Weights of a small transformer language model.
Size: MLP 320 ReLU, vocabulary 2213, 2.68M parameters.
Each number is 128 + 32 x the weight over its row's rms, rounded and kept within 0 to 255. Layers, rows and columns count from 0. Numbers have three digits each. The size before them is the row's rms in percent of the matrix's.

# layer 4 MLP up, 320x160, rms 0.102, rows 268-288, columns 0-159
103:151146140122157102072148093101129061091146107083172158113175084117123126197103173163158095124132115146111159115111154142158128101094099137078151129126130088093171084174122106131127183157124066156089178140174154100111151111114130113067084107148114141132145195130129168137087197126061171073129100114131124113210090110122143138133196058154124160140192067182101134120110115092126103069179132130134158161117135162168153061095159126106168152155100132122119093139133112160151092122145154
092:119083102132175157103136073129123153131156112077163099087118120091188137136150098139132167076142149079155148163174143139181045136123130125180112118111129175193114103091116082182124141092047142148075132123082123151135132119098119142119140154139096153124040083161179113140110129149128092160132111140190158134139133174090054131157080179104205072136214059132157114119120135152122094109141141131147115130134121110140120163092122158132120088171116080145120131140149105150147081108181167
108:114164135122163133166143170083138026091167167152105088107188103099103134153132175134089169085133167060104150143119083118099168128122161111149126147121107187084169143093129094065146149181100123158163110138139168140094102083114121103110115121176141069076174139134104076121086104131176136097173086158109168079113161148112173155126119103087154137121085172144081136140109109130121117105130122091130162134177143137107077180187134148089137088104133128175102173190114153091119148197120165
106:147148057131127190069190123186153159145135111046095072182083100088135104125148177190114169069113108141117168136143139113161154194088171088153126152109124169189134094104154147117112187184128169079132153089140091135091067182065128153135125130144103085119112094113100132180143140141170087120057169120118171115160087097146083117134134134111132122113153180133138086113160125139120122087123101107143125144058184126125101128142093159124119129124147148108130138153146151105160088083102161
102:107140105087146153178180185137153108119111080166098190079135066158154175139104176163134198139143175090128163109132087120123141116175185149129102136120114163131170094120132114072152128026119148149110110150159148120154196172147062118151108144133129175125141133120135090119117113121139082100079117144162130142146125165139120159111111139114121193115140197091087113109123117079171099123079128112143088099126135128093176132043142086072094090189106088098111087106182145128144134111171124
094:091173080114120074111135125138125094121125142127132125151151198110078121139124124209135168155126135147133137137132163123101144079134143064123128109126061100092090147116160076104173113099140099152134179144054161112122130115163169122079109094153134076167165098109113116184193163143160131125129168117148132088148040069100136127138147106169135110153099072151094075155119191156062141109138183143147172137147142161124178178117146125103160088165103101185144087101115134140042141122106166
105:084131132066175156137081181144084094090159108168053145138130125183164154122075123146132214169175141117066126145111158148063156084142115104164145118139088159145071085180111151124124121151145135129134166088181094125119129149189139122161115101158175153139131092120111095148105089163119150124101155073157072120151109078119138129119117077130178161161101122149126128111120135118120105098189173152117074123166130182061124108096069187106161151195109117115083126125128151094114161100089139
110:102096131167146173094134154171139096112158176097100143110078173149122132141150107144073041114175174123119119148199106128149147100160147127097172107111083146178120107143142146133121114141119105070131092114156119144173117156152131146147034056141047164164175143153140128163170146125075116088124175134141114121111103104130065161145130083161154138164159089118144191103082097162162160095117160163123148106138086100073151153116117099145099152165148096035106126096164126127147174132087099
097:153164125138103138129088132097121089102060127130189089143114114137136158134106122196142167110162148104086140099157132123122147106075107115116139132153122123127109132136169107118093101043103143126165191132141111065171067170108136099136104140078148115097149130173116149155125096101164133149162120189154146146124117181157108138127089118098143042080158166126093135158101109120096157013190100181069104142072158192128141106128099187164187151082153126140142139145166108173146117097103146
093:174142179137107112098125046106111156111166108123162089115170121136151091092111140143139094131175091147117100070090096181113090106156137206143149143108076131147162144109113152155084124087144119149108172152123142113189122099154170096096135092092203107112155106059065170141126106119081178120148179122165153132137155087140147152121155179133134096162111084099145108094105122180152142074216125165093138158132154152176125095077094143141129152072142146105094151150135173134123066068158131
106:086128175135169138130108169134062166160148102108188099147140123149138105119118151122137102128156068165107096119119093092083105128081160163094147151104132156078094114131042095105094109117083114127117094138164168127152137148147080135174130193158133111155185119129065157186145117105180140182099162125148088135205140158129083106130126082135121136131083124088140177066121135134099117164172106146101087124027062158128186168137134123170109150159124081194120106104143142141163151122098119
100:137104163149125186109105155101064136165166138170132108119117174147110108161125099195144104120138134186170179128105105138114114107129111101155111131099097109076156130074153137131161143177092102106085130122184083155111141068102100107075108141074103138146202119152173099134158157092058113109108130174142143107166123135136170125143136172102035154102122111183146109141101187049175074081134158113136146125071102170176138107091114150134160199107112132186160102102148095141116139133137090
097:143126082162053143115151100144083132123132168112079109143100118059098095086172076167129084069100143092128193159130110141128127109215088143096142117165144173132103102125119129125135108156216155182159111173079133149046103115112154133080121128135158090137123077108199213102129076114116122128153130149097127148151198213103112119112116107086164128073144160159129164083101127133167095108146099092157113115132131125130084139137131153113145138161138147107097154132137163175143170158133123
095:131160138149117101153138156147110061072154139107120204062150130128140157160097107141190142129141117134108102142094115101169101130137146122089156123083115129118153107109118155119102177127194184146159148152108117119149150146152118088113130116108083081139159089152161184180157118118129076138125186108146154173124145070134105118091036155137143070101115155174095133147163123090115095177101157130120170117067052175162117133166154081153126158101031118142131144105133078156170112074067115
109:092167122133101228146106103123120080154100162101106121111109164109149188168117112162091136066157139121173095073134108108109151101154137131097164098107146152112141100145150137100132098115100161141068183112135166082118135110178171097115101118226128157101136108127126139090097103164209085087013161167111132167145086138140168174110114115115103068152104195146077203145130114132139128147129120144141125127100116124111108149121144083093150122173138098143148074167140168137123173108144125
100:163190176115153151099114134143184097133134186130121206091118115106112184124076119049134127153131095119073165119114094128130156136111105141081133095109092096176133118172138143115105123065132113137104157119095177151080104081110109170100195120162150139144157104127124147151186158091178136127115158117197144145054129143111139154102130148135091127135104096110103142177151099093100179076139115175108156158166140110118176095068102114114184139102103168106064146129103112195081172132145062
101:138145129139171134112200103110122170123103113111134083143157149111179115115059108147124157133084145159108085080128147129126168153114122172132120192134122191150130150146137168117172078165157121182124096107135087059137073147104116149098132193166141118175145107145131101147138106155147112111068204186095104093172134136151126130045126120131131094069121135146143044095134138168138183071118148160134130048113106168136126113115127098126091163176080117113076131095072168093109141081164145
105:113112124112090140135110146172146128126112099145071136077157105125091121163116041058131195154092128137120162097159132100121040126132149160178096080124159153117171129096129093146074104119163110127134116102097152079184172171184173136103149146209099095154080100111165107177117103166149099128084067141097174123132128142111127061160106137151137129089130191163125123071118154142105161132148134165131124100134128127125191176157128135147113148134139199157074135036159129130126104118130110
110:143068157110130094135171136118062098182162113170110124137138172173098160172091222159102116134181126148102073200107158143100104099154132104127140166126154136102169094131124101085130150133147189145112112146185136171143142084127100110109117153120117120096179126133149091103085154096166095098124194146086092131098156083089156128065149118072145169168126091112152171165140121106135165083182173146112156123124117151095134174129155157116131131054126052109095087110139091089138126166068126
096:153165128150089069120115153166115175098178101107059155123091139151107104160134149138135174072149125130129154161079126134062079100175140115139122078078148166114070140170104088131092091159153146167160158163121170123129088042132174123125163101198142077163158124123108195128099096119140159084124175125067127090075180144143130123141131188133134119120116099141133113170193025109145086114137150117110167134135124153110187163118136132112156143086120140108086131080134117125106128107163173
092:168121158174107155088140185125093124204146128158170163131135154140165173122088088125174131082154091140102136133093125129082104069080111050192160072109165181088155126095119142079066101139133151200128072122074153174140168161115085113118093088128133145152131110126110115103163074107078075089142118124151083090126143096036118109106141137167085116140165127117098177121165117131141124141150136159150080128160150132129123135084147115149162134158141116127139170108183157107178147178124179
# layer 4 MLP down (transposed), 320x160, rms 0.0528, rows 268-287, columns 0-159
097:082116106081100118219114098147143123162135110078150177148145171148076163122113071168129064173152148128108104096111094122148194104143115141143093115081157147102149124131116146162089099133136131148159103120197185107117185187147184169163091131112128150115084127160085093120197120148117122086098149126148145115160156157108106165161115158045184091086178130127157061129078149050117055137113128128111175147138175166107138139131135097107122108137117103143087114108088159100104155145108125
102:140063109082136128152111081177150154139113105084129106119094137089148131192146156073118133097151132128153101172151158164159150102078173150163090116099097154139170157134067117150100144128081091131099093138128082122121148123087152095124169134101146148111099092158139090110142146147172113110086072163110145097133167189094126103091096151159219137107183106121134089120135132124173151145139080121127107069120141074190159123119104186198120056146141086107122204146157163098192087142158157
104:146109069110119191127121109132115085081132102142121105174151134142130077144112128146067163082090149106098163096124046095146160086122109094197104162132136119157112174076162193157122158121140105169081170097108191062082134153105166077101111113114112165080153149137155122138084125127151140170070132132152116105147172155116122099155142098091153129099118126141147172103128113191189117092172179135127059123081147133056183142144146079159146158157175065154137134152138162142107137109147128
114:122142107154140110112136080118082146134112112152117101085075139140159059085157110190092127119123090128187082200124090152127118137158051102086102095107151074108139164168086148145198111107124077128132180108183087103060160099142130176173086145144145174124143131167112185115161134141152173162125163168102054145105065132139114099176075115169114096125109062131076123134103124180136148161176138086125151162109093151128150108207118121154102129123178146119144132117157109153127144124145125
108:218134140103099114097100066129112142119140171162138091176106195127150108123148116117114127142147067102151136155137143117154115125097074138147106133153159093113113152152075128198104082213061093126109164075132087138095130137162119098134124114119151175187099131136074102137141078107133177159096148154120096126061107116153094117153088111111118093136148082171129197115135136131095139145118136235096152180103144113109139139219100167119138126086156176134150151137136104152101179110126084
091:147127162097047107110095156097112116144114119134163063168132168145138189178150111080120106089125194098141150148138171123124141135136119144102112128174088099121135116111133069153114076132139100121107113097156131180156130095102147135201138182155136124135115043112076124172120059143105069156139133161123098122150136119192163111167110155172143147162194119179165124126186056134111080179063109097120138181161154114123183103119108093132109083138149116141163119162107100151066093088108136
101:075164128082103136172076108125127160101123133138177098192170123086176117091155092181119114161163118142155174131185149121114162102171098158107083112102141162171157092116105087129113141188170119165106170111123112112178061124141135181126138140130179097069089132090146140099086147110138108118131138124154103054119161123169099116110185064132115075132122133133181151129071120041156138126105154157152139156100124112164136127085125126166066138122166211137149113137084167120082118129077086
106:118136143109167147162121182120102177084127127188112142107152157124163168111080204129177105088159134151105154146096125143110097132148172114190076066134173118152098107081105147073106120138093129142140172112033086186227097150112102128080138119115201071122125149089154111129075123071177135098157135113160160112108187085142153109128109059118142107129100123114110113097143163095135090098172165100159144109142147124167099123167134080144167161147114140131162120138080112158093134091112126
094:102127142147132093102075122161086137095144056196099117106165045142137126104099145125181112126134192129079109121137143086126115104095141075036106123063145094110129133162133173087171163112121165089166158169148149162201161136119133149118093117143132111076124114065128159188132116100122112105108118192103143154113174184151170113097185127132170131109148117107071175094140108181106136104134176161124119169162112137144151145136140075062136111133133148167096160150171128108097142097162079
094:165159139093104089086123166103173117134156083166147168172121050104148121107090103095152105117097139094084100144118112164162109151084166151118083158128127091178194206144143070144105176136118106122093149144098106070146135110165196144120120097138123112088168100109114108147116139128176158110102132106129130129061199124099132133146182109099131138101092128150083156148191141135051080086085088122147154148148169134182125165129168151137163154088177143100176148084145119072137133163066141
105:097126128183161091173101147132124119173067152151154115136169120129093104097134121116186115139209131133077167113117122084081091120107152131132139110107092131158162142112100119048113115144149150095100147176130113119158091141127124057133153196073121102161160145065100161126125052092153158130138116115131139088215183184170153099110059114117124071089139123096097132069101141126145145172170114154139124076134079107155193125123173165132187127142136121130166100157186122090149124144158110
100:136102113152145115174113109111123178106146156126095067186156106144188133125111077098130114116108219205107215100146100090097159132103174130144130131192139100109147090152128141091104175112156055112170150102138066111132124130185095132143106142119104137101113106065155048191143145111094115134093056150059161126126142165133162174144126105135057113158131102116122126136099106125202087117122166119140120131124123099182179155147091134146134128126128130081145101136143131173087154106175129
086:071173135113109126163136070154110168085119129120148141182139119135161095071136108149127108175082137099185161162198096039113123144120149141194120158164121125133189125147138089169108150058137082162136129168096107087097168158133169151178096105130160117155198137084095130109090149113156075150113113124107124101117150097107134160099161095109146198069131148168146110119139117114100178136092081137101081127162171076074075126128093120145169129185155149117114106134155088141143125076135184
093:091130152124141094109177123186127085055122141129105123119189135110104178161169126102126133165099161169121121122111127184135127084171106100119146124145104103139095095180089128110157134136090103070135118087152142103112079120161109060130145183096143151126120139133076084177189170140131134139134185117169107105130057149168152156115152197070174122121107078141109088165119121145079151123114129143133081127117180155112148230200168092130142104133081136114170073117100168118142089141140069
100:059138056087096142116099119117107088163067129121120172155139142088147181115138068155123113147116082128162086056124090125204200132086107155117099094183111124086068132152129133107164094143129092169219114167141103116164132127125171110117108092068084120134114134137139137106153135124147124125105121144133130102106178116174185195136155170135092133069127132106167121146168139117071145177074112165185132139129163118104153092132112124182125118122154124112172193156119113182086124126174101
108:212123200154140116094090087127159172106072101146034141159080133113080169064142139124149137160139110083089144139176134132092165140103124103124124084116097118144079115090126081133091092146142108161088096078130098126207151134122130159190145073140075154159156102108150123099165108140145084170182131164160133168142183133084121101146130113114145112196116145109125170131093100171166118105120147122117144137095164128138110125146088154179174180117109102142114092117136188168100130145113052
103:121088125173100145135126141113142153112066175119156119193104183131134074116109128147110080106120137176132119179082147216100151124177174143091114128173195156096117165136119134110167037127098083122113175188117112131209128121130071146068178150136154140114128102157138089108151164129110109154146159115119107125098159098107147145108189118175099146113118115103114089133071105160115053152173124126133099103160104140164150144090166084060146152113145157107124158148096141115124161056094089
105:034084057117159148149099119187081130113132129157168144103152149086127133119153111131140213145152151133155161097156106167167120124112116099140145152175141082110115120132074118098099121117124097155134151110174103179146127200106127080137091063134106074136095103105081152150119098178169096148155096060102131108139182108117153137119151076151132129089161157149142063109117132174143126163144134157166160168135102203121111159158090138116054141065180154171110117090108140108102151098181117
103:104092153137081136126151121151185142112191111122083155058132096074105070203152132096120118127132193148069164128095109164135179137140099199111148130150121157155104120141157101145163127135172122132090145127133091159130157145160109101161090124138071037123178087094152111117068130094130117123121107137152085098147151132099078151143165136160094149103102169147139072142112130125153122080100182194125110100104075138107104104156180094158162154142073096140101140157121085112173129225148129
093:104135161141104137119113112129088110168161138097108145162134147069130123130154136078089122192099080065126084118200091142110119164148074114122109059157126149144128178103099124050098113158127127066150112038115156156131144104157145137150188110106203150067124070151084197165141143113095196133122152122105128153129196141172114143169106160112152105125135126113167155087118156095068108101138135141155104197065118140107124177158117109102125124124134178110132116093128159168152127176120167